python train.py --d_model=128 --rope_base=10000.0 --lr=0.00169
Each number is 500 + 50 x the weight over its row's rms, rounded and kept within 0 to 999. Layers, rows and columns count from 0. Numbers have three digits each. The size before them is the row's rms in percent of the matrix's.

# layer 6 MLP up, 448x128, rms 0.114, rows 0-410, columns 32-63
100:452519594454466489553592507592395513519395446488440468479443507546539483584551453506456468560534
095:520461542498433457580611442604596490472585496537407445428448472417414552553501536487424489473525
097:593531382534489392528514482579543494564536464549465385455422476505498435480463573482608495415468
096:549494611536474451540541439477469475463444446408541541530544525518575589450497521467448497528495
098:439469517470522382527482428511561447405560531457508457465524388464491452557499491529406474540582
095:520510421453410465463498584447544470462432448547563454565545524481533423463533594543478483449475
096:497520457397454497561504499462471478471475475468463540435524419503568472512442581471519487555485
103:447556538468496552416583494449553403413501465485443472543547464463493548518580471512425495477496
098:539478487466558506544506538459556443541511504488580494436528462517533561481417573570515489593593
102:559436478498580481546464486484435539453485510520555490523507449525493521460444413600502607421491
095:583473464512511464493419504525507505511541484503390522484543483408446576447466530439582461467495
093:448520447538455525534509457425470440506478453517555519463467506526487392414433393517451541436545
090:483495533470492520458474477411563549527540452559488526477610543486409456508575524471531450419555
098:510522515484482506545528602522482528537488508436511499487436472528536570491525488505478416482442
098:531518395510510494444554502470437498529483565490469471589536539498539503456471520462575465401425
105:447473444505482520455492523567510525492474522462491453507504484378499486543515593525450483547508
098:506535453577441544476380374445509545498479497420437456496494514496518459501397412527479553495497
095:497458486511551541524470411473439505499449451461485583502430516528521539428585467471459486527550
100:439506540436479448378439475424469458444547483491551611576546445595445539496561566521571504495544
102:437516535596466527397493540545536543628455446499449518464515519496509376595580529461435429501475
093:548505399481557549523523591524574541551460585429448488435561532546484492500486531494544507482490
095:442491461478535527514430519486470417637516488501447453515520695457538499522474514539506480476505
099:411512434463451572528563392480517419578473489478405493435494578498362491459475464527454498530513
097:500509471526471499520455445435524601517564483459457463431474487493462466424502502558451497427570
097:568446396495501539598509503489485519573516525549500476523370504432470528466493527510547550497497
104:422506542479495494533481549391450468409486458508663481557510464574500425546541518515449485410500
098:525554475447540533443524371503542491440613458405376509478477544547548454477564443522426456552470
101:462468553505498526470443502445546492439612477564469607480511471451393462531574521486574527558492
100:580460471442426505468476474487463478387500471505512426482515514407441472566531518604457562422543
099:506459554514488569499522469505536490492579466505468537614523353560486513514445550582474481491429
101:583539516536422422463490463450503532435545471544474507531539453458516476445405512543499499501556
101:459461481469435525478455543422432610457385588557645528518446465531529591428473460439502538580488
099:550442531490535430508451526467412582505582558487512536527479431512503450499620405415576560506485
103:596561564533567489524511520480432536495513621486457528490437585554455549455578473538486605436488
098:425521599506484590591416534534558518440391489486406523546571446449478459528500495486505476537385
095:327452550452535495486571573559498425580500463535484462513475472516528456532475510558487491588580
095:477486504419554541492525546569451463478496473585482556560522418502618470557521508508556443456510
101:537401492509564498545507553592476463481483470533487503481391454566482440483529474535505520605560
096:511513502517542531452487507485526506480386482525443512509468505702522470539487577410387509492518
095:399378564499523522504469439472419452515530523513540427498534443494597459595533547475546472459479
095:480603473531558453486480522510463521527460532640514493565496530452505465429481480642492506403568
107:576518545551502520511492592595490470612489511504600443472534504596520545513553546524551490466418
109:454601569477530386478437473559464474542462579534516438455456561619511499482530489514459556511526
111:449531490457538505530493468502410412471549622457504568445533477549522528482535507502464418428443
095:522557469549504483492432510481475596579476495509460480532502465534598485427499523510493474477491
104:566612474442513547279480551538470504529509556484539502571416405497464494468475503502431501439520
097:526527471459493533506384422555397475468553499513513523548461459542527464533659521534471493536539
107:456451436530498509519550539555529450495476513578479478427473466558513390541503586534523533508463
093:430585436538524553545442540440517530463561530464422466508551436566405383493442512561470518583615
100:500477525529550524513465492429476478482481463472530575513501436523497498513544417576534432481510
100:470499567539515546529457519473462502475498580575533531542572382557565433503442461533486480573434
100:569569593518486496483416495435540461489540543481572515457481510544493423439417533591535464477485
113:483587554582546575533498522469417478492533429584502480569472516525536485535492533402476522433392
101:402526504503479521461504405503455470504472490593549419485460529481443450558462466532467580466553
102:465449432505495608403521433555492443496569509453462517458537499496478547450474583458430502439396
101:529539501494512547492571456500445457485509470529580492581451524472513582505517577524479478403441
093:424638520420502478509538536643559492509545524476425605492552495530534530492568496439489543497545
106:410323561517514518425426533496580503553605471487541463489459401570535466548544558486500483512452
105:475478563444533577505500409464571452508415545525494422463507384450571459535497388597407471412484
088:511430552611510538450615505563536477534568469518488503572490518505515606503561521518524487433438
099:486477594473565442527554475535546546584430490566392504479520518452538479477480553534431524555582
099:414532531544524609546601574456558509493498556448493418504548556523500536525371474554587537416427
105:456489543477495487627499537386437537452499456531529549490663506449504454489422560456576475555522
101:513571443500504548489507518499452552495491421517571507458430512639481491430451511561408494618528
103:469471471530419394496504581477510549413588487510471600498560518460521464516450629481497531584539
098:473640538582502552504587518542499479466653422519454491461632525458450518559496453521481493490441
094:439598507495502514452497417453581472500499508503547544577465485539523508495469498501464542479561
101:402495516459507507518473468484598480386389510461582479455578551607554596501457501536469585496499
100:514491536505506552607535467487425506450485550439456531526516503508521563384483488465572460523494
099:483427378540393480446413428535477543508416489447529512493481430516521442407496400506463473550519
112:516460508504474471498396532535480619553594465415534554618590520498531505447468520567465502577527
094:452476523578488534519560495483452508466500476526456483521520486495541495635502551495509451540443
108:592510387482536510479558422423463469462475531487525515428422553488491529532485402533543506478552
094:546489544484467470541553547515492447507488385629494531485481577466537474554449465528430485496510
105:402500478479512497557562491450500423520543363439596539513582495462525444355426525549491497452511
109:451544486472559557550555491527549535553492526519482526458535518524539526413387469542514431536470
090:506410468459522465554414516581459545530513481478482465462361455493504568432535519557478511510492
099:488484442432527573564558464565541427481504518462425605468535504382371507532478483463535437500531
107:583536427527443606588559548491425470535415496564491487423498450483501501416492557524520451470444
092:448452413530510469453538487539529478538573404410483404457510491548423553533519498501553557492506
103:516433464446466473555572557548498637500459478523395406455507430531526512623601525510518449471473
101:473541490531414462404540505546446466490555483449415537500444463537399577466531515468555409598500
096:532579483449434525501586606522464499461426544448469409547463467486424440503479368434459539543526
112:530493480428432499550429524451527523519541516464381558491412573598506466430478475481512457607591
099:543455448393490510443562613467516521485499467481514519484519485507449600489469559525526559433498
101:548553475492512527495362445483466509400553450508587461592422490514518590502513465524576508467566
096:515514475538522496488425525522534538589566473517490491535539422458416400530498573563500443449502
111:420443492508528539500415440446432543559555635508463514499505541519493404562521485556586451489505
107:514547472507476502479550529486506437484416474559598476372402501532437555548515475435479441495508
103:491452504548478431521502480546608467464504403476550505528523547378463533515504467649479580504445
098:513498512507477564468584508499543444494474586537464454532477586490598502529533502393445503443519
099:484505420576543437503553585589469518549602450516487457520422557486421455454507514429475523534490
097:439528520538582505652481493613495489514475596536550467483499447543485413555566420535451445499535
105:445564446464444540500464657444506522430511520456547529461499443553534588537552579475435461479469
102:519520513487411497529501482535504479544456524454466517495484516542515519453445603529482459471491
097:563455543470404425512465502504378434519509513567551521473555506388369428555543509489486516464419
096:517559498554502546587546422531581481493565502491476538451519604545440523530506463488582579578575
086:523564447508558457480454569471528540560517490500497532444484582602517509470525557503568511447472
103:448460515491530534601474482536456518476523448517484517471486430508456485565525419611537608458465
103:573495525615474616555562487572482397625494512548450479455447504410509536510556507478497564573492
101:417518547551496472457525439541500423471540444502438502560582501474473376433519595564510424475563
104:531549501483492513492516474533494504544511516595554509539510580482465504585535535539480367498484
098:506466433405472488459433506498573426480418399423448480429502522496515439490404539555538416580559
098:491599503546489522475543589616479512476594449543552445535509481549512492535526568573507541491522
111:557494598477503406528521434579479443428511473399527508492485537460545468523541487464472498489531
114:506472545451472478437533441445493495567553549410428524485494419482424480464529600501532436442507
094:447599498547536473563531509579439541485474532478575491562445537551508466431551498524459479445513
095:568399550538490530496577497585581454468489381506606505470618472464497497494461484575582445439493
105:540564575585435486586444406527469602555539424546489457566520454579499581474474535514479576488557
093:488512508496553435492626518576450456466482490519571556588540511479470544502477578504552545522471
099:502398456577529537432400465476495482532536471543544512497506462549496526500477518600541521456560
108:393446496518499567616548518490568525510441530536481363530502430521501451467515445470485466555536
099:501559448453558518530521494546463508617417469575455443527516491581575477438465469497465451485448
095:495497521411479569483499536508571541525426402445436569454543483515545564509602494363550495422530
105:501443404426485435430499547443492512491536501465583412575606480440498514423478504519435453562530
101:399471364531447455508508470613456379554426550550465489569491542517543513492445505534501470488592
102:554516513484571537637449529583475538501482569433434515580510554512481536514526516563502511590500
099:525498540492473510478497519537497515590490508533457509548471541455464439525533511381525540549514
101:456509444520572506505522582543446564429605530470485393435532554480500628402436525541505488439443
100:497448579617529567397523519555462559552589535502514467505494453441493522541398588588494462416505
101:494479470527459512449471505437444466468447481554538534502502505380512426485527502502515451485451
105:478465464503535563493424480488456482439579505511610510589529464446553506537517554634463503475521
101:478545510558445513423501535503492487448438593490489530510472488501451441508553443476534370485437
098:592580463486529428466512537550526516494529453512519468496436548479428552443522562434521627481549
101:476475458463482515457474446479551465471435541482526457418442521503438455568463510450669596515446
100:547555569511469526521510369446561519533537439488468443474509474450461403527494582547574551471544
098:469427528501496497513461421568439443540422482546543410510512382539463421503488523501560551383612
097:510514566553577488549381472471481375478477501485589520563476488447582446470357515526478536532461
105:543518559607558440495519482373567510509563475441486551463493479522524598413493566466415540473547
091:444522563530476465418418506439455544508505459544564523609526453539602536516430515502476561528403
098:507574498463504553583483484517557504433480489459478479557345436461463552448495459495554468464515
102:489512496565466433576411579508538537565624628450440514510519421474511455513438497506518550468428
102:480546562425467460580571499454426514517532534486461489454406473632529440517489503541407467428498
100:443482471473548474539469366418405441527521490565522522495533520505464424534433476477491631546562
098:442425544484447508472528540415439404481525559532562474459504512554481512508518459558464546501490
103:460455527393479490488539516468441459464452561475492549439514433552496387454405537494458548635499
096:451548506562513528468562504571493487504526546628583575493566535426428496521490400575499426561504
098:578493482406440529493537553524444592537570536529517428515626431479430568495479467533597434454508
102:552544550455477512454438493478435493499569394502514449588574518496403604445448440496569498548503
108:531429483573485458448517570477475516525490532441553469481487467543523471448463529539519497482472
102:400535499608500503520547500533479524524607510517386509464549618445504474521456515552459460484498
098:416444531485505528556463600520491550494423554586543499564633441528481492552476552525542520531494
110:477517457459525516533560343504475467498486498491449455548456516520522493525497475435488487445487
105:439593558554488534520422491562568523469498430519507510428480542568439408521502465587417411432483
097:595474474498532491430450461557441512538515469454534449461472514517522567474371492521537464476520
096:467482545523570456523470514486527526491408497497441489422468497485396436583491460497521493418543
102:508526511505550504400492527454483514499544495465537564472563545499526598363374494518541492571518
095:492512458494497557460507458518491474425455413531478374417479494599510421456584536509523581577449
089:466497540591454497478477484505455391440493550497532558549588432548479490427467412559572458475485
091:517432544493484555447502496500472501480548535454359422431411497581465518601543403548502468408524
102:604480523610532519465552553458460550504452589488559454493490532520473539356528509530470530460456
097:434477496537593511563415473461472526545516471583507546570462527584499334572472521483498462560465
100:553519582524483528525566463533470561544547404505434535605498448542481490541577484464469423552466
096:402536467522513606513591464501421488423581520511557430450478539484524537552424585466610445421494
104:451463527580497498481448491495497429517474515637470420554516454624484501501448550518524474494441
098:562591572494477486617498527486453530563440474429511496476523500522503614487484431476507504440443
112:523493533578533556450520521528489507529493431507462444520492408524482433488452545596530518405547
101:502457538487512475512378496460539477478472493487497472502478478542506356495440433429494473423475
109:520510560367533461486467536503483549430375466462499565501530498519486598511456541557502541470581
093:455503525551465479448510487487488565512394549530480499543516542501567535506483423591526499508481
102:571463498471518506512436395437509488486522545391497537492507462527463552513467516514554487429471
099:456554382471483541456479534567473538535567464557537470523541579484563533586535546541460555530569
093:472487552404511530531528482438489494388498482508452458451523547551421581487490516525567524458536
090:380521485534540554499467504460502540481549495513562532562514419449601516467540484431443460399546
099:564549539520431570519559514438457569536564556507509485437560522546529534511563479489533475478459
102:416441525504423486434501494448590468506448495529558482483554507555443374560499441486478525453543
103:444496548547477520523563444546548468417485493599496546480407415557569439556513558514493457492432
097:443471468448464549447481415421517512509435578517492504511524437533534394619602515509515509477515
107:379458485601474410479494475523468507455536479433434642546520466596459560415525519519549559441480
112:584478583457473545484478507525480473486425508491445582472452535543492480501537505430460390455489
100:481465474495508597518515439502516454536414442483477562473496371493508395598514524544534495578479
101:473461443459497450448467539515503528500539525439535444495533551490485476477462525545549499467584
098:485496454590504540438509539477543512440613602507529429516445519458522486454522511416503391543424
099:533511535517535445495432561490543438484577418533538494565455473520475561358545590515419566515507
112:518475492532471455533519613512522420491535439497527519445484462632482520493459482493497442572467
087:444456510484445432475453476494502603496472508424486494533551430543450516541474457408515516434508
095:553518539552406490479481457430477578485518588526464432552488557479508535493477462409549527483422
099:504508526466479495498603427536441463446504490422467415394553552485364444496510457489542488483504
103:560539536479530536522459428406437542597458466570509568509456471512504459428441492519441556476532
100:416501492521470519410553510410636512502539485490523442454459516394491430513497510513492434444549
108:472490453497527504542589454487500404465470497546505462491523383473462527581481518488489513607476
104:486410507406498463458465484515459515586482476537459392499449477520481498603476577416418551523409
099:417609575581542400533485499478536468522451519458453632491470465518510409469445558448508478555460
107:535557515521433451467568501486453540509483619392563448525444493510564450539511481414494520575380
100:423546479578536501581510535504501443470464451457453476434423490492513578467496449492476431556502
109:463549483550466561503447491521484532459552608516454553543493521459506471527501463559527380560459
096:521523442479523546501419525534469517500485568479503418556487500415567455539434512431590552561524
090:508501488495600482487408460475529488514496450543519642528468458473531502546496455401476443498465
099:561387492459516463443466551506608529508401471493448529447522512501489415511642556459529457593430
101:482536480469463604445491503668525451553505413492486524538524466465490543473494489515544436449527
102:443497514500552476575494444531561527501524480498437518482554510402461435498492487578568574463552
097:518532505530521513476502472441519508537454427529489415473597508465532515448367515495466426500444
096:476454378552493504493456480473519563489536499406436483547459500492478457379496585495541446451416
096:496537470587507409540491559428574529477382576498570544533461500486552521447501499444513549617503
102:577545419457540486468364585371484491450468477503541562521540512540528600413460455507578529479461
115:501572541527381460525504494527508453488555504550456580537528499574503491475464394490496558555605
102:619448453429497492443550602515593557541473448401426445448505599514501439437462620495551486496559
105:542502636462530521522526468489489476526513522520512431498539438495510484537450583436600462593574
090:439505477477545505536439578480584496538531521432494536417416510418499486525390449480466401509528
099:554421553541477503557465408484527551608609559491488449466532495576515550568387509428454556486462
104:449514466425543538523552466498488549500494507487500410593585428507531564431418566518481568421502
092:512563492403493527542470476509453448465383486474511562514516494542472467461463479456522487472591
095:534495465507443457441415468469482526445556457513612425522502522515534460497520488641469468474562
105:455505554470533493486482481510573546475409458530528613521502490528437490487591475429476548559437
103:395531437543517536490470606529478409524404484596423454516491437533488517477525579584430540430533
093:429569427485505473498517442508544598426508478436480513461500502500463444421528493504486462463586
090:454547550470471501500558418413446525550546549508527460551488454457482482457485502531539569544467
101:557497502462437441500541514421555489530471559570527585463501516440407493566474440517556477501545
098:538474513490503522607556485584515484568403521547452442499549441493504493491520592381413488475428
106:574470549490563547547457499444522455536566531408421516493565546514491493552569529665465475556509
107:486543540400519487495504496605525543515495442499541571540466489512541483525594429455465482443523
107:481565433529583500409495564493451522449476574557506543530474553458488428441436480554489549542423
113:530586473474512448583493503482590590467461472579449513528489478586557540507542468416505467572557
100:508573473482499453577548408591574497434454468512492467514480466470500434552513491421591529431460
104:484493457472508596488512535508498481563446429465374458591501549581607495420546472494468519540621
095:426449430534372525481546510571516544482473543507447457542496525608418502563545448496442541471501
096:464548500504652517488555454531437471544514528553438506553487443481596526493529570508471513584550
100:508501423488477542525477475497500548492429561419499409555356546489490572404573458481481593513485
095:459496430509504508550478515482531508476580485400581532488566501495473415455505543457553492536497
101:371467470555517481492496587534416542519445489500532431584520435541505509481564474618473469385484
085:538512529444541449536476584526465467456412432662498556509491536469479518514529478434552526567502
101:583579492570374579466487485521460447472484512584523447476558517544469449541557450496456507537463
096:489427488536506455503503510505489568560520445537517449471469474516481442424427546506425514501493
102:592594468434508520546460549511503585531538395412467427492522477532493463512418402451548527551401
105:563562409498465482535508524435502591537590498490567519442524505506479561403452579522530577528620
108:490455474628527478611530462455445446524421550460442575480515450455595525498544589557501538421488
105:430536531521518569459554549468555457500571609523403537584443598446504497456517516497543493529511
102:419492430549478474478407460474527432471529471520548440500517518529553360428452421581472547449486
108:539392536532529494449437445457497456515558478513600448439496536421489521450564505434461456557553
099:457451422591536455485417466522438418571501498510483487462498491605499453470483489632545440483553
102:522486462431519499479423364359503474437494550511545434492488556524467500450534472523497500516500
098:476402543521538481451505545518582468549426535523428480459430474516530542482426535490377530490572
095:481427488480528469492524354615484538578495486530426450447552571543493497499533449389452595508454
096:357539498669494476437582409540487434510540543573544449550511469396505391500471528538475530547507
105:438427492464593525526431534463547524559473583470572576546461557495487468447579516496480565540440
102:449523405447414515566423556507481561546435543466510484424591539488485499406479473521489437440512
103:430501502440489542482556346469407468559494510524547521493570447456499505523448476447419465525540
102:458470436420575506541460463512469497487543514482491570482487403478464481469451491497528477478448
094:471584445437516500504448446486534501540570446462516548509447486510486421524535456500449547439600
102:451534422587523474453417445481388503559479522496489529544568515481595431506472571448511593473494
103:518477446491325447550501589451525524506507550522488547535545488427457559498504463488461427506541
096:512575524476535517479462451484499525552435461453571569516495385515479492399480487552580499453405
102:535603591549517508543551561558525517476545444530419543483489523562515515601514492537578510461615
097:584525496470536588482551485413593515592524520431477513557573555437444577501482505506523463456430
108:587497472551497486461518518528492523559454521432472498463476581462515487552533560469525474459503
104:582446550445449475452469453554546638540470414457508547642519553532522508489448535491543484457617
099:535476505414523473578495451464522473447414500445447560481446570568459444500585525535479404501440
095:424420521538461512463518504530517493553422468506566483526527557524482553440516543531419553450429
092:493462530479596650561510432466540433545472501504458540450469458569486552527565502526536483547420
106:524524617523464584425527491562448484557486394466481492541453530435484534460467526432560482566595
104:563494570503483542482516504510524490473477453450454534540551547558605513523431464523449488512595
099:505417508455435537588475523562457577524485456572482465580578463488519532592494603407526525360525
106:553573550511587497539471433489548483507548453483526506493494526493560390514494492594564605509565
100:539452466495485385578522490593517480453506382510555541448480443508525469567569497438483649417551
093:462594592516545486469430590496547518477530519467560451490487522459519483560462554549564512622499
097:510621552496461558401494490476517504449477507472509533477501541496519511479537374455551455461511
099:441464406501495515470506433504539473602463535491587488495554504414444441549553398452515479484458
104:445492621572515502516504558461539443539502543560455514514462503409474456564433447492437559501541
130:530521510453507454461582585395452510530530487481521495565584444436441509463454482615517478616596
106:462399439610516495499534537554422501555497477509404431510533532473501565555394601424442442495449
106:479496514454420583557531496556519554405568487551528482496516466485498502599520498491566512484456
098:532519501580513439488406404446448588509582494490582435527427461593561468566514551524453536575564
101:544554565480504515481500602549548624580461511491465544469501528505526474501444466434620544423353
108:480471559482553537455551425478566551479600467493455442485501425511483525548446555462440518459510
098:585473512440461533474567585471554532480553515479475526461564526565559526528504497489470551459535
101:549510494570527457486426507480472566438496633454315446564544525537530547518685487511462522510531
110:511572495446492531509488514435581515386484583427477619512496548457484549534536443466539385528470
103:485382505475463472453543551556530488527468481528518480426495484494516555519476466485476430457542
105:516466466533491520416501534554497551487564451516488419514500468529505553473502511498491455579496
107:510462462490493515520463561505518489528439470529492414524520503516536478536422412476504526487435
119:483504507472502577438486553476573548598516447500530523486516458505506523517388488499353431478521
105:523488552404504554636531632575523517606585486438477514495472534392504533505560504579444479487526
098:460582522524486588591399457491457501478501525554427545473402487443500456549540515554545509429581
100:516448529509513514545477531480486547485527427543483443448415539567487425494540495499548480444492
100:546509464543495525535502513507506470542468559523461432598455391453573508505368563464505541481489
090:502490479486535552462455542467420441498549492570546412554465451530467476543452452560582496405587
108:495470487511469639502480528511565508440497477460537549588489487488513490396513445450529437426480
099:465466630527577491524456449580489520460442467547470391446465505486469421455507544486460488524633
100:508463540509473394522456548549487563502515464474472582650535442507505572454513477482433575558543
098:527499570582447481463443473516465494591538552605546524542401552386442454483515510563509495422479
085:521470596504539494465555529497517527551430460405512460483492507578424579478477442583532532525506
099:495538505473494618501448475394413495619452552358562478511474431496494569488515590546505470456453
103:448497541582476529498493514468566588462504553527462480511561488529513593471457504453467510424531
111:497450513482495485495538443461489429509560493500509492478486473608514478504451512455460570604610
108:584467496552462479371443597417502473501483448522505492518521447496505481417476502465589472471515
099:497495533463513514439572486468394482569451517611502526487607485491520500512531485532459449451494
105:498527458452593469530422410496483465412486591479560528513404496517557459494511484514449448491492
095:473525495507480468539495474524518434528520458447489351442445488535405509543444503669585509433486
094:547554551447540527428498453423576433535478564448458496555455540493547532404529471464536495403509
092:415542540526538425410422508525435482538508552477498514542552558529551461461511539457491426437543
094:535466445488507567489523488574491505427590449509515559507582525559455507504503534503481534475441
096:527563499443503549504523529574637374514446470477478560483513416588477555502441456511467512495489
095:484378449488476535495517490504564572514545528393569439415389582549463520470517522487508493563524
103:568569469467457445519459537482534610492529508562536438404471442480413527488467546528477450456484
103:459473530539500494568483552504509500576515583406476528464505580495482511551488565459491399533446
107:475486573521556544501409515460511487456547479434601551466461506480473562485531528460541457426433
100:467453471530516457441564466520568516434515579526448474460505494495494544510482505535509439465518
096:580435434403470579625456514486483436423398575421465546475545518550474518469507491496541456511513
100:451584456532507572464531417461552484581550515423517532521520387425543462559448517550552399485501
107:505537487528501552523576511533472584536468478379430455467559520572515559496493493580511501504589
097:529499553632526508469583527529503526541443582537511488573592519547602516455434447545426557560508
114:517617506524568457533397439534531574545493475529500517492588444565591468480558485479527527511443
090:399449479552528558485419539493458644479458392439429536538533459632502519422494512578455481420539
091:446506574456511412470478481532438456570451521553534488474524523473471553449496497463485433454466
096:543527548506461613472500534550587484516433438516452471501522487582527599470411442510490452503516
100:457597424533572531593577547519459507459469573492477552511553547446562503474522504451484500556493
094:424464531395521555489494533540525500490457537481364538475499492512574516456473469391448483481519
109:426443455525469589542505536438521545508461466538589495483598478422446499535481346540467452574418
095:456380581481468461518428459473480431510373447528465523525488420572621497503488473502481513526570
099:491467504511497557520474540523509433613505481534537562501451486364481582508516409454516417471509
099:469446462609509492512477503545459431435512495490498481561496591571577478505524492629474508480482
093:532534431464482601498547472541557447531507554448446603538420488428541496606459441541576499524542
113:494423463525467482555502402501470504516501545506567507480428407399503543458529497515476516388527
101:443446445541451451451560464499470523473454420500526441420495555565455479540507476456377528520535
098:506438551544473551556487566442508482457558558442519451427469568443480538373572474493551521468468
092:469540514469481510508484541444505492471512509468586419462441455510480495557488528500477511438519
101:483537549465512504614535487445428482524456613599483533568476497567521547494511475581534550533494
095:471544429431517552479482623436522504553502568527477493519429537456534442485416557494514420467528
112:603508499508440506530492477426526489566542457492523492497501574493508508491589426511466454511428
098:555505458428532539537550413503561427490477458556635539399498557419468534572448564512475531525372
097:459440603537487489587469496495526489585477488513433449532471446444481491537469400438597503549587
090:421527517395516544511460384522526474407493528540493517472540379524476481539496529453532568565567
092:476488467541578455435522525515454501450468531524462516412394487439452469519507399526436476434507
102:491494530480606526510531570463513512483527571488432541504564505403556425542470566521418541485431
092:476599352601503547475497458441432543518521582460476480536521510531545467374490442484462495497493
102:525511568497501591454358466447558497527511526508501538504517549473550456569410515501503566517418
093:453509406480534604538531472516412434509453548499541422491474470450438507460538476480494548546420
099:469459627451571571540445478475507481534379446454537512507421462538497502515575479463482536478450
106:552559467469470535448423513556475444451559512471529457483422546507523529530505436421589501551475
092:463511460486549456519561480518523554457511473583412508478496514466557473438517529521567584509531
092:496511522564494596521490424427552451427482523489540523505488391458503480435423407451387428495541
097:520501448436558453567515501508588466452576433477491412499420536474455485559530640481443512448488
097:516511438477508455532502454490412528471508474496480499476459488393517462541461484503457523475491
095:493453551566494549498457506450507477513496520539533521594486450532477502553493523485583551517522
096:474505462440438579464529418493484445484487485500453491522500524584478468621503416556438538515522
093:530424515540463369443487422576576495584415501470409497570459501586515498461428409475570519520455
098:575507556480427477477461479570500475504497513535499505532408511514555496572534386480453459630536
102:497497483542562506485557516519454489528485431523541448468557558452525532474424516464457519557481
106:491496523445515562506461510502507503480451565490526529486558453458504580528449533463539483570519
105:495489439447530519491525508554482445538518542438507448468435509509413539429431494483446498530542
097:512494521510504480506475578502452447546464531552578461540521513533560477492526505448504466509456
093:607542487487505458526502569401546476552496585486561540505484579391475529468513511538472500592450
098:465488475526354440450487518526517535398478468554490505459517442584492517503495504505492554470543
093:493547521564555554536550416469425475519516445448488452481568436566558508555496506440542508502433
099:529543480554599539462508542559569447568585490478513482590561538476523505503516592460500464561554
092:469587495440436519332444491490472448448521483510484410477497443392489486511531473539461533464527
096:466515546445539474450547520394517505555571538384475497556468493510459469447420464541350470547531
102:500522530428512497562451505528568517526426479509511454582489557509491419440554468508555555438523
098:496463498478517426515453498537475437559467461532612442474434483554547510409483529453595558468485
102:418536536545512493461490493497481411524498546514490438575460511562538512526421520564456440476563
102:471457468507523495574576492468580461580566457467532460466490565417511552568483504455606413489542
090:559321598510512524473439543488526531547506480582539480562560472408503487447478563404568444485523
097:428497643521536514542535470518503403527477538490513487615523501511544502481450447602431484502466
099:566487547540536522575618479622600448651502530497448512478470476532440566585522463492570588491549
105:506525516654545508544506481490508529496472491451480460508556510463468515504555491555586488566534
107:628544476578474466552527410542456522549490499493508513520382531621566410521575443575523534567589
100:512478550496489486474562619567540521493521524466448512582523495525476504467571474487503461515463
096:562506559532518454452400477627439520454438491542445482544474429609567452569490584480466508470483
092:526470536554530464486591526455544539458551497504497579465386589501510493410585451465482472540521
104:562518578552519460452547519512586419505479519512496509532441577508591565496586563468458411528514
087:544486494558545512507520496544652552464456456521444529562578526488512558517539557504487441610386
095:556489515524477473467511499552504536509495531462414525550525640483543529463595538492492509526513
098:517497490399488535476519568491513526495437454533512547480417467493551537481500364461484530413512
097:523485463586515495492518510479543553466536480532503521356439541500470510572473545410495496467388
094:512529448484515474551542525510468472447570491628544658551512513502538431498468527547455520457494
109:411507454555469463520499565572404519580551509516486503543491481545488537530509467537544498528592
102:557621472491493548482516460481537488565485478521438496464470466521485603491513566567647498553408
099:555594383536511592574527463509491463549468465564554538551464350571502441555468458562552517510505
095:404486552455495484508382516485502429520444469523498514548466494562548525443489575466563478422480
097:471443469478557557523435427466513488514502424458422525473488514497440472556579543507579557502406
088:561462521441397534428480470472538597518483486473558452463515542534392477474448517533472526482539
099:446571472478504555473501522500415591503487510507454560579493651498531558480492558497412448572561
098:480516517618520458547496582545511519500462540485496549490442397637541423479523386491448486488506
104:526493502438524562456491493482417578542494404428467568514461549487498571550471534507518582446488
095:511553497513511536510496550542457497455451456535533455417497574467423533448573471462484489474476
105:492515498528413579500605468578408511601433448455410617474589528491457510575455388456559521530457
107:490504498463443478455515434510562578526375560508543512386581518510532574449475508479575568555427
095:572497569449434594451369507569490415535418471492478577504531515432504482457460494466520423437507
101:368491472432512504501608499583460570551454567573498484490520450598454532450498455531558588466428
096:557482465541381439440452565397525421427507448511521484540541533450439378530513454532503572506500
078:484500529629503523532453465469530389499528462551439455578434418498533431599510439507448424455433
098:423517406561473579418554479617559494498576461529509525517508503507471494467510606514453425447541
105:505505579540525539436454545413514533468563515474482493461526442541527528522530497463525493586536
103:519436487427508502443471442418538503507502552490562433562464520494501379472462549548521512553537
091:476404559440520509527466407489479553552533485567568517529576466447491492524463560494535453441527
105:605387464523484373564431530500560548561543576514446517524435516494546544383484485554561456527520
101:542554434517509579434570519533449455441474590633484457518435582493482563515549485484514440521465
100:537552355540492521490474536443516594441464490568452492550548495533529478450382582587482481425484
097:512586459505539466521482421561512476500557521502528403554555478471542497600513458575515505495534
100:513438495539521466505576443411576450420496567499506494468513456387510521539447559455457525524597
100:583475466504503484535472554445502522542537561414531515598400502428544445426505592520574464496492
102:531447488484512514475519562510516471510541481450509449468506445450449616492535395407461535463528
110:471558530479430467511540604446457545547504551389501457516529464450425464547447326525544477477543
114:463518521584512539497498534575432503514534524376510511518537548548506432558464444423477495517516
093:432509460523489558532521502484492450451583577467500526525553408470488543509472510459473532544553
106:469549524474475453531596554482433480522501491521475428528451445592634550619519567505449585451457
106:502547436547525473510485461428499548475494535562572423513559423511530496416538485524408543502506
097:500520467493484526437515580613547463383610461434492509440485574533463505499498490497523627420504
100:491515437536519453498556470545432480501437437593601484476573449548489459520560536479517489417578
101:474478443550430471576469604515589570524485417459393434513511449578478445539454528502441451481555
103:509520481489464559472512555568434461597506445383512473529456537504443542478420562578511483517427
098:439439568529505453440504553452542421510495472519485518479558528505444415461541411496502528455459
091:441543471492445499550533556527434530628564592533481446527490528542463512486557579511453509442485
098:579552515513474467485492481488510592563618522474543454568432500484494526464526500547546503375442
110:500532434425514589431594449468406479545433525369480442552456460468507577451560497423554494422492
090:424539423614562474546512446561545551542500561494524481482513439460440498513495555443529595484561
102:386487419463473526557550487552446449446498563567488466467517463537484536472397401450480557439538
096:486450451442501383506557518548513431532506506444475444441461492508490471447462472530557529487512
094:493539493475483389504548477511489534527470453470515387515493444499519519518493565415486525586480
104:576504452457471458554420529560455595524510416560443560485481459487429474531466534519489443523482
097:544495380521478506513660538566517506437480491553503465480467578566365439498418460504492501488483